From a checkpoint of a small transformer trained on Wikipedia.
Size: width 640, 10 heads of 64, MLP 2560 GELU, vocabulary 8078, 54.8M parameters.
Architecture: LayerNorm before each block, biases, untied embeddings, attention and MLP in parallel.
Training: a variant of Muon for these matrices, 1891M tokens, 7214 steps.
Each number is 500 + 40 x the weight over its row's rms, rounded and kept within 0 to 999. Layers, rows and columns count from 0. Numbers have three digits each. The size before them is the row's rms in percent of the matrix's.

# o: layer 2 attention output (transposed), 640x640, rms 0.108, rows 244-261, columns 80-159
# v: layer 2 attention value, 640x640, rms 0.0541, rows 245-261, columns 80-159
# q: layer 2 attention query, 640x640, rms 0.048, rows 256-319, columns 80-159
# k: layer 2 attention key, 640x640, rms 0.049, rows 256-319, columns 80-159
o244 105:433455485492503459493482522537398469481495525475525513518412549556455441462502468519548516565507480416494521470420525485526486481421519492510526516531500531525476455533478495481458463465476512536545542531462545474530455542534525500484506522
v245 103:465538445479532479546503428496496539522535531564603478531481512531475499487522576517473550494580549521507453517541501541504460508450497488526484580500480516492512511471479472495494465476447449430481468555528502471579488526540552477519494563
o245 104:504541507463460537531556480554499502550393515529419557548497464504449515478536554510422498481487479457469498549541528513499548497465538542525502461529543461521521461494493509450484544459598545468469533483465466462442469520444495521576588581
v246 106:449539531481542528432474481495425424472449481511530519472452550566539412553492419481569472440545481548462487498443484492463526501497543548487419496498471499470448512504470498494439474401473536525452446470539496476527523505540502535561484520
o246 104:457451490452543472492535579491559469525480443468423538431526578534502478519504526503435478515520528548485450524498494539503473594398548500470491538535528468511484478577461524455466469476478512538460489515505578507480520531494480510468450443
v247 102:519497523524423490504443560495507421541512530484544533482478533530487593474474514480469480506481531475460530475479501569383492504443566486496456492502497501524485402534526507589509561408506471456478488420386481554604520458466501457575514593
o247 099:482570553494617459535518485487490468486505474492504492558499467456456502483523455470494411547548563516493493523466503469536559489554476487535488487478526531443522500471514522541547488472547522493528539493438456484493466443496500485501469491
v248 108:454561519520388471459466415507478525495532520485519483537514513477469500516518477562542478464482470466531489552498512554539503540444484552494496500492531459538402454418463517554508540572484556559440525461458562498518513557489530530501539509
o248 103:480549538546565472457461551528500586527466510557489488525471517567521435465497553545498539493567495553546451470519490478503440540569497488530526496445454469509525533470544511519501498542513515496488444472514455506476578469487454512505491497
v249 100:545476525531448454367533411459441492550466508517531589522507570467534501499516486438525516524488523379498418500457537493565413516469527475570535498438497539449473494540478477479450511490500484577475479601502524483514431494453463485545577572
o249 101:498562499507468453581475528521530571514567480508461501493464497526446422435506535539424458448493508511468479458481466496518537562465501415449480553470513402543510470456516476471491503593501513486501500521459470572560584560517445474506481451
v250 107:532438462555536570513408502548467511557484508463449470474527471484493445549499488515484476468546508515462442463494491493554523502429508484451542453511538472506593565436495501503543461487413409543447404481513481450533505379480518511503508500
o250 101:465517538430494482526473535532618546521518470555523421469452478448468540493503527477514485563514464526514476495510512475471433487547539543548486451517500527464506530497554467481510493458459520538511513500489509404510430488437515437515533464
v251 102:527466567489559554436546451558457520495488505456552584587469469452483460458467463410453525544509462507501445495506552532504538536510505508515512555442518446488474500453536564474477484533471534480434518406460483475383500537537542512501523485
o251 102:565517462509464511545455491496463515518505501496464518493456463475542468445486464514516467495468559516505493427549485436496489562471468516494510496518478518541455503532495547521486493454546494543563437553504505503508518514489520436540456426
v252 107:499480536472530525450515514462445441514472503561500513506429476511533528501501537522446491461478520509487484475469504483567563545474496572447489485531570426455472544530446523540529505433460524472540561470485510540483548466487547481526573492
o252 105:515468544531449471480470456492475530482489488427472476531529521456545498528532462434502555507477387505499586534546484479562492565596561503500520594512445442539482505512531418570441510544521514503541548457508525523443497478515476508471474512
v253 103:431422513500569506480406507521483524518510562439514487513444498451501486529471494512432429422459551505485511514555496472503516517494505485451471470489535526523522555484506515484487428507542465426522475498530443464459516572530496492529508535
o253 104:449506525575500541538549460568549510472497525419544500505470564535463517527549533493504485561500530579461520436518570513509425517472521523472493472481506457571503518537505448527403480462523505496527467533430585428468500533456449475528476449
v254 103:524485520527524491430484509541438493539535485492530517516483421456507538562516470516549488485518585509504488513489559474510542500451530495488554505475561495451532522558555513535568428530563470461458503443454432471486556501509499460540466541
o254 104:503484575477525581455541451464473457456529485475476539508471487506520466483485535436515438492550469477493551502468537389559403527524519539552487487513430460536531464523499438509553541527473426510544482468536479500498465448484476481495520431
v255 100:519510517453496443551461541532572494489529479455443546500529584578539460551546503454467503513490496432567439505493548490509493486488461486548496453491422461598513513544504566494457478511488493444464493571491452484508518515473533446530508498
o255 104:436485543478505556522482483485515535516433517602535493452455426515520492550472467534454459517527493530530477517497478495541468414489521498532452482482438462505517465524505458520442470460438506460460557428583458455513478467508503482430443494
q256 091:443448508460531499535480444466533481437568521560480462495523463472500515543525529533546450531599493557479572511469474499527474524517538514497516504507462450546523537467515522493438505530454471500508480510547465465541516513485496479535469474
k256 083:521490510505495444569462447572452461581490478509473546519458496469459485458488464485494532524543468515496593519475498492490452489543516598544513528528537465552500525504566513526479502444497540460514543521470457540458462511509556485521460491
q257 069:520520492521536449498505505476539487545544505407522488521508464494459386517500529518518495486415486504506493492472480494482497570462528518476444525527555426545488504551436526555550528412556549509524516478495533485489513474493543513499479522
k257 073:471548450497555518469521539515563450468518512478479495573479529508510536522535473533463431467449563459526450477462522512532521503548518534543433478477529589501499503459436381622463525487456512463476483534479524499557467503509478461485527490
q258 061:488474504488458544556487472499488470554502422576420504520504497557496523455542470516521492513500520511515549489536499516435523451532534472477557478480501501541468494459557528444521507544436553545531437457520467506531502564522550511499555451
k258 071:542433520465466450496447474526446514504531524552508471476471592527483427530484558522525515527567532524504586545521504538521493517514477501561530499497461477506490476539498532407522600523537455548472505457411468551425474495480545498485474515
q259 059:499549446514522537525492457500481484464510453463479579578502522488517487497499459494573471557492502506487483588555406536476480533504442607447557485562469524465490475457461534439487536473502447446417484493488483456486487534621493512460465460
k259 080:485466488490570433489466512575480521438544548500517505496487547532492492519464548554526499513527540545485524523482411543516509454531445593514517598502501475466554526459536521497492503467603498484451579559456451439458467544468504444499444509
q260 065:494433561460493467515429530504481498535516508478467493489562481486461521511509467457565467470497516433452529505403528569499494455529547452529507505546510516452466542556539477509505484473540471505492509472458571498500527488456444479459467415
k260 070:525469519528501503411523561494524558499467536476507484540567462482505467493503507419498471476537516494447498467529494517520552553473517489484563446465541519512532533478508481491542492535444502545543536503510561455470507543534482535494439479
q261 069:464452478469531483532476435491516453542523513519486572443480450484477395491506455521580509479511506485469570480485524548451478518514548514579510526497507516516563493506517518529495546437504495496544459469459490513536527536500420383506547428
k261 081:508504512469447529504466526479465517488504551555479460531488488519506432540477512466504526492584474524495556557472537475541373528527564469551548507470522517525545474541507513536480518500553501462500550504437487516558478507566442551524447532
q262 087:467504503515513511508431515532487449476503514513505467488429517500521549533462463458473538443446396493491519529509495473573497440504486507442450498443506549533520525469452463523512492430586483485563505515440492501492504494498446451479556439
k262 083:509463506523491542479507436457545500488475437466537461463542504535525495556445502522497419601554507402547513478539481549485580471379499558511635492535472514500467566447483414510522546507503436530442537521534490449456557548524421459476499475
q263 086:476493516484465493489547503539479497491541503580491483503571522502474525504517535412482435482465436464522506445561610531545517502485434540497494510494507449498504498527503500485503492408497561536557488571589453554487559535490519486498465561
k263 081:493551494538505514512513484511471462501564466508518500487521525431463457433506420507530530521465519494417511587529513520438488608460515499538490485484529526513511437587526569472495473503517497502538502569468467509535419519457491492494500552
q264 066:510549506536464494421518549508528507560446544475476492502480525493480561460494482469448491494421459477529406428547526493517485487493517506499470498468507505469471449552437484497511528473467457505493530482521506534519508537511574546503530588
k264 060:513450532446538416502470522479481483495490458521492528474474531432474470468497475551524447558516487497479512544454492509497470479520545510527548484516546476457461518510457460458489572425537433505513538430481482441502507475491478522499488569
q265 064:527517512553521532430497532517473486543475544492497486520550474555507571459506480450479539469453542518499473474474512538465484485507445502484514477479471491376484511513420473487513498463523493577486520554506570496529501501522538539539568532
k265 080:534459497515473484532496540418541521497463512482566468425491496494527485530516490492557471564495497482565456507503531520550425546478472421484507480445498528543508503494462528477539489522472488510431490461586576531493526550461457596496484405
q266 066:429474482511548482483433477500476453508544520467447544553511445571463500517487502540556462455469611509481532510460474535470506548570530495490537554518533480426493525463506533523505589501488534504481402455482505499567589534517438504454420462
k266 067:442527504531567507474474469517467479545491431476462480583475412472501505491570441574493528464579462477497485490472579546449534490573509470524503614512514551433505504563485467469425534518451583498513488467525505496508512519568528488494458561
q267 058:509486580464548491522500575515442545443496536496508547485535493503455484462442488468503480495551486510449531552477457565517515496525526503536448436518491534458458514562453452477463454511501483482480479528538543491457484434458423400529477448
k267 068:454544455446532511477474421452559479517525493502474535534493622517480548513516504532526549487470448484530589551480521415534600510534542469459462524549511474524449555468496559471497518499423455566500453558535474497506480526465488509492560494
q268 064:527442487428560462488549463455540455466570468473542474461513470564578496474510468584462540461496524506492607416521555516539519549518503479474515565502499486592570482481471436519494483407495545546573521486513475586516506489507485458536495491
k268 080:547561547485485548467535408487509469525564484486496486450488489480482552492560457498505484544410475466502410433492481522494478434521462480416462455570534542490495510450498500479502526469484460521532462547561514515542569519496498566474557467
q269 064:577492472491541485477511449477479507518501480486551483480479502561477501474499502561523466588550573524447522522530467452502475575504536492512524494513528541515453483468409517503491481495495494484427491554475486552485479516564465481538488533
k269 093:461536475477527567496569554469511460395464577430510548480526521579519530431489470497494465488473502502527550544489499503532505549468516438455524411513394453526467554492490450465537476462467534495503463493576534540499509494519476594522466426
q270 087:461421549577420468523449496440493507483489559569522514453530491484562500438483480509492510479479495484598551510461544457445517543546478496494436517489506514487573485492462509502512436430487484534455517487462446466484538554501493520508526518
k270 083:489552515525494553521477505540513498556465544500485536397468430492452513449590456560451574501512465496487482505516504436460470539469481522506472479534489448500514506497541602528583490461536571458531552537557465489475503469474520546472490611
q271 082:456537527511509505618581457491513510461551469470570486496547473494551490535516463444530542481482560559444493530443460484616483535488452443535513480439380482500465554492468493546499465517507600485450497519513452482527496487544426540457427541
k271 083:560519548399466540530489540451527515466500484501471429452488474443559452488444506511488397544457535466537447444500550488528477552424425509443517457495527596478490527429488519493532452558531408562525453481517494478479475448464464472550457488
q272 086:522466475525425466537493531519470453540531523527506546506530521453522489496500475444507513538489508497508493562524509474467525440503532530483502403554486495563537523399530533471455499486567609490501579485557554545430545487469500547482463475
k272 080:495556516515476505523483565562538493473500440524495446492476490510519525448424493461477488555479481524509500517519558548482482457446470513504471501491475463495507511481460551553448443519446477516459525519528447454567589481464529428467559530
q273 085:548532494438477418496513605525430511513453470518545504473478586553440512500528435542475480515523519546498529584502540537486512479513519562468430536505510470512497519539533484524578544468496537523539472574505502590486537481456498562539568510
k273 083:406531522488458406498486522594517507493476537484474459482515422430453573455474492462455488478468531566447536524573494529517387504536512513477509539503514501466537512480549522529446461516483473434479551506444466513479470471440543503494446478
q274 083:438494514486578531537538443511471480583479410495573507497561482458480526563509481486468444504486514565526531521500493484465491442524513501460526511525422490527538551558559476556479578519504487510489486494451497490455540449457532465433534509
k274 081:485440483469491548525515615497485534546519441469520434504550572498515526499594522495533507512540465523462549510520499529494409539529476493463531510471527525434531422472517509527500532478555525493514493441438576515511543522480532569485466457
q275 085:450524568452481503468549488469466557494503538473458566525472519548541582444479391498529557519514624521467502555549504529521444534434483505527441378529510518479567515456514494486532571515513494532441499488489491542556449481465465485501448534
k275 081:484527519527496505461489477506544502487518542486423489542523518496535467502522472439505507573482446383440487485419451512529513490523520552480480521446399474572536498465514527545505483573554556459467475561422519510460499521489493536504476429
q276 082:472470514508529563598570513530475493502539431480517544433461524444550475451491477521463546551587504512570567549446524507429562512426506428519467446549531516533504456459427441523582500548434586452495540535470509488525483544528446494497516517
k276 084:420563489446507519518439481451510528507466495561527526508479567577452493483466476495524460516494485473485498441560490476598559524471456421416511524540509549491554487517475483472495435518514463553470544519439484481496478481544518527479463488
q277 086:456486562543504565513419460545536503484486446439548536514581443545520469519487540487422513464522474558511414508539537527513502501542525541565459530479428445517419485456529566557468504525425532526489469488465474422475565501511504501495563452
k277 085:596542402496528491524577526510555455521515516508516526473561571537474539456555428465498538458539455469506547559547514505488489554488536497448486523463496513512508516492520574469566578499539522515515495482464509566509542455440469567427567552
q278 087:525474474502486489466479507476479431500453580428406571565531426517537514445491553499536517548518542515501515510445511491472486542529531524445507499441495505448536501548461473504552523485462564528476539426512576538516465502532457503523480492
k278 084:510396417543514482429493406415527516509521438538512502533615436486483486537540495422579554465492458515465496474420521473424529525436496510482505575564547508542513461494574478559483439464493500539473541538562446512534510443505605500504467382
q279 085:500510460493513525469482470504533483554431547471509461553518547480543533524498446486488568496506545500554536549493447508561467531512528457412559521552574546584482496513528491563479521496439431537530482440507524499479494441476443588505486455
k279 085:498458447614513521515510498521550518460537502424482545464538403522439532474568541544504479462398481481484469473479532492491522524467394425484465467455511456516489553536498416561536504545523482488480502373484491537523521458411510467456541453
q280 085:495509477521490506503464455414593547566522457514542558586508529504503480544424523511546552458458562492495501509491560435556535468517464510532436490525505533471475520550547478528491491468470508434489466454451392490426502507570482503521494430
k280 080:461548552464468497542550532577560412488493531511464481510419488460510500509560468477533457481522488497511499500565481464478464535433497519475530533490461482413568505489427511517546395512530492507563568474426540532523473495456508473477470509
q281 087:500504477505503523531489520493564524452535529458434562499550495497504484465482452479455432468544497443499486520452491554537527491504507479512552490477477528511510522440480445465504505552537492471502443540435554481557504501538423481448493536
k281 081:532531528561447497471506528546551510482597435514508538541544491436492479590500480542565474483554471563542510436474515469513514516521510526470510454547586478511550503472475468532452485542548465469519559511493447491448476449567532556564467538
q282 087:481526523528490460524530501489455500501507515475465530485378430531556471595472492565468539499525475451466506509511466551485498522501515482518427505532496474494467530524516444491467558482468437480570464487489515423451441523549423478573503513
k282 083:575480571502442503446519480458492482425519504419471528488487476487486493468503468449556480560504480525534558570468506432493476503558520547454541514598507470444497537584568504466478553473560522574531545508485487493433448432518523577540526592
q283 085:476524518494480515532509461383534470463439466508552450521460514384466461518468530516486519566533545461606519507545425485486517525459512432492491553489606521504549537483548466517510488472507528479414556559512534567493475432437513495366545520
k283 085:469552597481516512486520498496541489500449430519433525491439513534468489477536482525532491445492578533527481575450480497508509472470429500557542522513510469438479482500493459515497531456564576540574525445531461514500436487480460481576502601
q284 089:537519536510574475460544558485482440531507482544542461410502427454454509469536488504520512482511593467541557486516447376410461492498509478491485493473477548419498435452536527573465441509488460502507529427481503523548556563483521470505542468
k284 085:438468548505535500507518461435507492449541556461579558464514474473476519508552491478494471508473458548476574495488576518575466559474496502471486539488450487484450462507522454489491478454520462518492519571457522523541522482502494502568504556
q285 087:504492556491473438482457464501553479518489460467490533542559479508511558522516484539572492524528503430560556508487551531543522502486576548494514542549555413380438498543469464438503512489463520523497503463496457477519474458468481471493481504
k285 085:477536426471544544545491565507447480525474486413467520524548486492530561507487529543518577560491538555547531476460560493503550481477551454480484459495471452472452506498527483539495498399413477483497478501522414556454471505556508534496519494
q286 085:453524513510599450558513520486450470479547528536505474495544470556525490560448476428533487523505536470471483507399478570512447452521433491501519498522499464458513565487524459452531540529402433449559487385476429439486521503449530544589479532
k286 081:487463508554465506551515555476477537472441548532564494532494512489520507411500490497529509475468517511506464534506645462455549553491543513516491496443531461512477493534501497477475505552546425524492464457533528501515514481463509525496568522
q287 087:513504521542509480476439532506482514537540564494510442501478479476553536446435519461480546525444516468578514495574521527523456463561503506519513475493535512443455475560530520458513457517471554550514533415535560481477484465448498502527503522
k287 083:487538450513476556512467563547535448503465541450445469484612464464552522510476467530530448494397587507468542491474578476460454454483521475510494415539452496589525488442430457497483584527450505559560418456474475545512502386476524560572503464
q288 085:517476459427505484492451478456533574483595513544456477576539503450510453505479525511512509487461412556509511463477536504470498552522578558488549490495535481486410490443499531439525535583488474487521537485492483539518421412459536467512559470
k288 082:505433499551483522513518502525499532460467456519497515457482499477452528467495566496489529532520561474529538520583543452446489465522534462478475438551444534403538468560559530460487536538453476524469431546532494543525522422457482521510570522
q289 085:495505538498529498566476439439483553526443510534443540520444539486466519487515497508513582493487400482462610567447406493585478416499538518481535465522453466464497511470471545557493571503446493521499530487512453513556527550478518471498452469
k289 083:501489481423425556503546563484453466498488506508568476459520536528485459507520477549553461508421530476437540479526518596541506410533486453475504548461483527466437437444433488511514466518464461485458527506498533498520487551455563518456550393
q290 083:426496540477463552488541490480510541537452529448533474466483513498476497516507508502496471490500447466538464535459539457582588521528558433587500439472462515567499517505516524431551508549530509586528559497521543474547466534485477471511521452
k290 081:495523497544482508469459502478560496493479512512430446498467526440489447482562508474445497479465557510503554486566496526472480474501495570519455523595539579537483463482449457526505550517442468422493528473532502522590465448481534491547507567
q291 087:578525544515539473447546516461534536505462546531518489502520542520500553502541446469523541515524546535537554553434509437582443446522517536469481574491515441408478488589457537546538463469467572450525466452450509531508551415493581423571593527
k291 085:545440435569419503524499436548460481544512497514473539504537555525500484508494477476430464432501564519431515562564530530527525438447557538552509461475498496520475495471500530470468485558502502548508566532495410542542570479475500561468458518
q292 084:473465422537540530477457516523510561506597439473504503475481439460513441467534465522494629482474500536502535486501490546436535502504485509522510431508528536497561425479539483545516503541558465508458521486475465467497550481519541452482456472
k292 084:491535477496428453505453557485514575479574522490521476470477475470463518521513525424521492445435482511509435505578471482526379472508565449489538498521452491546459448497463408549512475447528562461505512510478524516504554606449465447552478489
q293 084:491498463494560458542508539512555432485510512500447545578535455486537433555445464553555441524490442554537514507407452499562536451522513523498448538577488502520425539487492519544465551468552484424478396483529493503490515468572497475531461541
k293 083:529448444486550532412487489548456560428465569482506465517593434458514455526503438465530558526495533509452435501463585493521510459492459510543493448498529482512540524493525525478466518484499545513545505483488523471503506546521524460534465423
q294 084:457548488424516516525491515533517473475522454495568506519501458467554472523524485492495450506551444468482506549566559565521489479497495498545549486531526477505511505466493412486557505461453487509556492472606483389523534548475452450461424465
k294 090:497477474542515459463572445473528448473555439447506452508573543508458553544511491537526488427439553449534494471532499484462545520448522515430414464496512579476570482518489484473552442555480520484472481559504506499494518522491593484519521485
q295 088:505522551426456491476520472498466540544476492503494496459519501485498522462564471544420513524491509519527518535442526467507495500534521408499464498465509532555500508563568472546495487586549519505479491542504508483436551484522467538496506447
k295 086:491489436495501542492464494511485515419469605454434460508597526475496499501427459492484569486550507515472497535496510469462575456476466528481549535490428456547484608519483596582572508493516496580551567462500503482476468463511463484485565412
q296 089:550535468529513495500495515498449460427503479554511441514483466494519497478528530530550533554472565456455498455482538498469505533506557508502519518551520466461503439524508452472469546483520493383455460524455535546487520512505526483541555516
k296 082:504449576503508526518493444551570472525488534531477457512502587551576504508407523544490585470479514500508455438542515542506495479409476412491461478473488492473477546535518571476513515500556561508547512531551516484491490549480473512489504451
q297 088:508535420452522503522509468542437518524515465432517518431487450488498531468446483486527566523456554521448417474502466527530481517477431441507550515428559552530507486408446418573465500456454453570439507554468533511467471477517553569503530520
k297 085:574405488478448452534541482510455454481517505495555454620454532501434440477467543547465505476524483539486552545512487465512474480520477495538486593504564474507574447471489531509470565489437538489555489392508497468564467457491567512491492581
q298 084:536461474450478469514502478488503454598553471485489451559503456452472481492432518534508475479447495487467485542448415440547504434457461518500492457480528446557553565540529499469512468544494500507494521567499554550511518521518469498503501596
k298 080:456552542545537453438500575613474481480505515523527525460451517488517528513518529441467454485506447495522572478465486544521586565545506573458465472488511490553497558456470540504520541450550544524492532480522458439439495453490452405532421430
q299 085:514537515461522465586506546490431499520550485488486507502477605506456422448488499538479494527483486485472472493554599474526445482481475470424545529483539462474496446493450496495556508378452466501509552475502497520539504485467507543554474487
k299 081:515442557503428479449420562511524513569415497510508442498484508499465516521570496554482456485479470489464523471472513533522447464520550486582489543532438528499519529445541459478458537489505473531517518571559482492479477518559488519426451524
q300 087:512480573533514559486597475502548444515530464509486485536443563505555519476502457601480484507458530530484453419559526523520533439553501447552480474452521541448449515510480515551520534464478496542523483528466546467519478499587504443520451421
k300 085:540529406515468462448500510469442580540492520514559463560527478500508499476490497482524529511509562469555509528491466539438481477442531519490486458490507502520479554441540546481473506534521414356581506549552425491454532527501460451514457484
q301 083:520536494518502531533458541482453487511465485490540643516490507540483582504560494491528457467473567422471445560469473484511491479522458500518521484441501447451506525552510498490527475508503550518472570547510505552399547560494469562432570490
k301 083:482521480573490437533481514553508458509557522443488461506489514443503454547496497571489498450491519553529530529438482502400518512501571507587482456523522463483529501474477501539578508467464496484532464588503505448573444531516461489443524479
q302 085:479451542533498502509543563511520515538518488481551494495513521492479478496475547545474492520440448488481455520462463468535484570533506499464444408555488531459476561523454488495488513513470434538465495463464524495551493478463535504510487565
k302 082:465471513514548500520484496455481493543578431533457528499514523508483460495505446450560464454506452442472561526472553473492530535514546514469518452588490494522425499460544452527475578497497515461500491523486484530535554567481524461493449478
q303 085:464424495496480523462490529470448537477494472420507432487510503543553440464472557517460477480503586565459518429463492531511517451557496419488494495540491541515449507448554472468553477472533471515552533500505434503415551511500551479468522494
k303 081:534493511480479520522550455541548544515504451471477579430483544483531478480426583557469526467515455590490532448479508546471440515446542505425547488493592422530475531551516448429462533587493449502469495473469494509471529504479436517542509552
q304 088:472471592471587535558474516488470492491488509543414504471559547511546427424452508432504526459458486494495479480523427514540498486490493488465430499518457447484527500457507479533503447493409532502484550521524481516505498490453542472523559520
k304 085:494481517509499496475472504507489459501582591482486569522524488600471479468553515486562532482463479502417519499561538502449469540472551551504532477470518493507482581499499582440499538509516500494535564500472411450507535535394549490472511565
q305 088:485533509505593448500520485524413500442523520494482497496501530477508461543510518467412575510497476535525509504525488497496464495458570478550451561463456428494451420478491518557531511468555483542598545483489496560482498514467445531546477442
k305 082:450557497568467561442474497458519517522527540546478447573502528455417555512517498508507575456481499527521494534512458537582495476512482445525475451444479481499543499535527491558515485525519471473483500508415528530486521461514542485553531557
q306 082:464415487483532508564486472537501549425492453463483530536445441574464494517551485475519458516503490545510504494530504491496502569528599537503537535477525479497432501527441494511507483485540439487477478511476480461526517496430521527503531412
k306 083:555473565542482509458516515469560434591524494544542496488497491477552474528464464505468439514503470529513426516443471542457419445500430468424473473575493614506508506520436510560510480547429497527452501560463545507501570516522492502403502370
q307 083:497492494531434527501560544527514492524522515503570475516465515526475445524512489486530537475475494516489508469492478500526427469522441479560458527484497518584463545498476437440491526519542501449521464506497494567410510485547525482522500506
k307 085:537507470513552493524528486549444493496487510453543505443514438515505502399498464485577519499439577437495489604492555516520536482499480538552448492516532529526490441467476599489543439529505507485515523543549477482503434484530498458525508453
q308 088:499444508500534521480460503452387511539465424469549482474502637538423449528539531471493525540526475483512486550508448528519546442526431529499454533505504594496500502514505475558537560462459532524543492437508488467506491549543537508426497455
k308 085:521470470488506536533509461448560500484453485536445383484464479449446540456501443456486517478564435516498463488521499492461479453445459449560529511535486516468564529484558547511569418503462500436475430552510508532464550603491468499479503523
q309 085:449479437471456478515459484450485456458421534462477471490540518472504473618497528518515451494447504557497490533506564488496528558492481524552518520535514542426465516542521451547492552483520475507502487461450550569555463430432461489517455478
k309 078:424454499566433521485471539531536457497520475495503460473494390490539459454542444519489480572485525466573504505454456439519523464515548433495489535493588532545510500415478529433476400548510553550537505490537499537525555514460572471559554519
q310 088:510519421543566519533549485530494481542422441535641524400500524548457529467543508465537561477518546521519528551506448465430468431464494493457428496523434516501528474531499546451466475542550546490506472484396466589430511510537482538509579511
k310 085:490530565484448490557536475492485537477523475532481498521467543454525502495545497537485467518502403485496522488512549528465504470650477433492530560485475556504496544548401522501541416517528509490491532521451503521460515558412478443488478508
q311 083:446512492435467507512486466527496439585528505442488442510521458508457525516520513519518485519482575498455441456515374505502537458515513472547453536517562461537503454480459528460452491461488500408460497462529516524489550529510563529529570543
k311 078:464451521520595488499489509534526508478462469513536466484438494584552545399513458470455514465473498477485493521479455566512515498444503492456472496503496490486560503529537466525418477442534560506478512564473535466491452490536442492492525501
q312 085:450469516553501478494480487427583545545464517489468471504485522481469493529462601431497510569500468520494499496557511546543465487493507512489462483626446476469494561471520488504489510409448525492514448445514502545496486548509470548628528496
k312 082:457453432420448507467517455518547450531386478534587539538494436524523427437512477514539501418519487459515486468517594509453460543531500508426481468509471544465492407492469550523527499514497531546559464476555544520443439498549544518414542474
q313 087:519474472493530527516479537534476483527583446435474488530528543545576455544487422409486551538550492478519517464508500521471505502488553416445427469484443550465477506504504444511541448468501501511491487496532577542515561452538507505421426463
k313 084:440478576487466458471508520522499506470486524534518498453514435580454461478487481503556537510443566503509444495462541473527498483552466475433469507512467478498559534496498498414501528444505536418501486411501404463446482447496494531486485494
q314 085:529480579516502490564535439500503533509463552534462536478502536490511471483556459489473493402479492561535475544510504508564534481436501524505577487523461507500508464503568530454485571486559423502464482518502446436480427476557419520458460514
k314 079:528539437548568468451482449522468517448499530630497529438465481456501537459430450519470500447519486497534485532528491510493483492495535537509487489482543492538515471504576504434487476485548485545450483512600525508489473514533526444490616474
q315 086:488490466566568590515476537514533535481543441564451554517467491435502453538491550459521438440536551457476447473464516558527453484515455490471503525500544532524460483485483487500544496523485487515471532431498534473526503539408471484435489463
k315 082:512436549458554459528510446545492588456537414492496481506448434556403487449461459510459500464519474539452497503511491532460552484497549448535558520512532530557508466472486488491499444502452529455535559495482494547461540428522418540546524557
q316 084:521502461419568586507512519526505426482495512466474507489503546441528549526499605577429526464572541437492502470531495443553470456436555505489470591476470501557567543513568539417489524414507473571508516475468514463505540500523572500554538523
k316 085:548522483502462465503499493558462517464480450542557555533468494414575529495482471465478472492453513560489437440446482474505560473443547452562453493482443547503490437462486509520504468504507503526562545549528490523523477433482409510459565513
q317 086:517561498588491488535441539465515507511480517554502479388550547576507616457506432488494459469499519477438468529516538488508536556472511499531482547517466492462499472457494541529558456471518432472462567483490548500515497503485471516479525521
k317 082:481474473443526506429516480538481527543438544497461492571524482456445515458521534584474478485533584531508568483503506462517473430561526510494515465452534471562478543564537523511543532407465488574474501527483491585422470452522615499632467416
q318 086:561418521488509484463583502485509458466519427445526522523476462551497479459510508435481494532492477513458469556485513451532558510551505515468577575469486519545540512462425457560503556616557482547494519485470443513551541510523570557462483528
k318 084:535540454508446504514441472623561448482474452474471446485560535558506539550541517459540508521428382471453521483496506498505466494484465491461491427470512530532517495566510535471507490458449437523432538524537475457477578507486498402453582447
q319 086:507534551521466501543507465519521408448546462512511482477565515440456489551480470549584465458510583505487494505477460543536419551557456503477496464561544533455533489514525483496532481505545497518551509489479491541431484532569509498503506495
k319 085:549553507510487447435504429492553570417495543545516516550558494513488498552531436535447503534456445515512460490600520457538411476545506526547481444459445468502506474504499444505537506570486480382513487529511496513501556509503505574485545532
v256 100:486515519548462471527455488563515509482526509502501491521517555457515550420524458537512547612563531497455473476560472495510420471504470505466522541495477473489521456475453422444435498496497411591477481567577455508517468532388529558543487469
o256 106:458432490555414554469473444490547522508505485500556459548561528584498473502430475506509421548444488517445549453439508469483552459503501525520508475489479516532550488556466516455508522483478450455503455479462496445491493510537548555448504478
v257 104:492579511498542478484526552538547515523464439445514538525454544515489461539588502506469496524507462441551448495482511573475534490518554462510476511494516561505547526564460503555459569441522511505476471463505477443526515458491535522523490502
o257 111:455498523489479513466433446416471482529509500545483514532434491406565462464553387450518515552470515555601530474482477496422416583493547511483511488454493532468533423509539462552509447528509505470524481546502534502543547452555583513480560499
v258 103:503408471543466519507479465517436570501514514544500523437499521494500447423481443534519490539508484565480618480464487480460484525472453571471525552533486548535469548498436466535421439467520494551510543444544431538536490513443557502498506589
o258 112:589506476521504431456496554535565485448545487523545482567504494475479505501532538506503507448512589538486479451494506452512536552473469468506474478445541511459477546544511488493489512504497474444507519517435517493509499550484456533541524507
v259 100:462522551536507450454482492443532475518560454511511409541459443468565474492497512483448468558510567479521524525471497462496461453469545505540526466519537496558481460540537526520475526461513528512532483478542519539421475518518433453460539492
o259 110:467504492498558462566513504519456454529556505490535548490488465424534522543469568479477496566530536472507474435452461592470421470496461539469491520576415507467515448498465489496523574459473508441555542506457493517526511482487453488496561486
v260 101:553497485574563470519534545447500390463521498528535460567456497514509488451547485465563506533437385547539500466551542501501496535431562480482466519410467478467537462539447530513485478535534491427472516482491401443545543465467494488498532442
o260 110:518463534502523486484499501367467460505555454512453479475521498397503467476561453511440522547506492532429572447577536471445565473487549534515472504573566418568585546497517539455522503525520476511470483465466496542510508472519466487494475549
v261 095:508537587469479477468449454499516470559456592460500460567439491510431492490473594515526530564485522501506522462540553493529517510492483489487506485522483492511505580516542476434578507526460466512531507497483563546514485486571472479622466445
o261 103:438571528496534494523478423576480525446513576457529580464437471555488557447467511482503449501464563503429502555447524550500452516468521527537515526468565477530563465514531479538507506532509489482555553517448474474448478491529498532466484430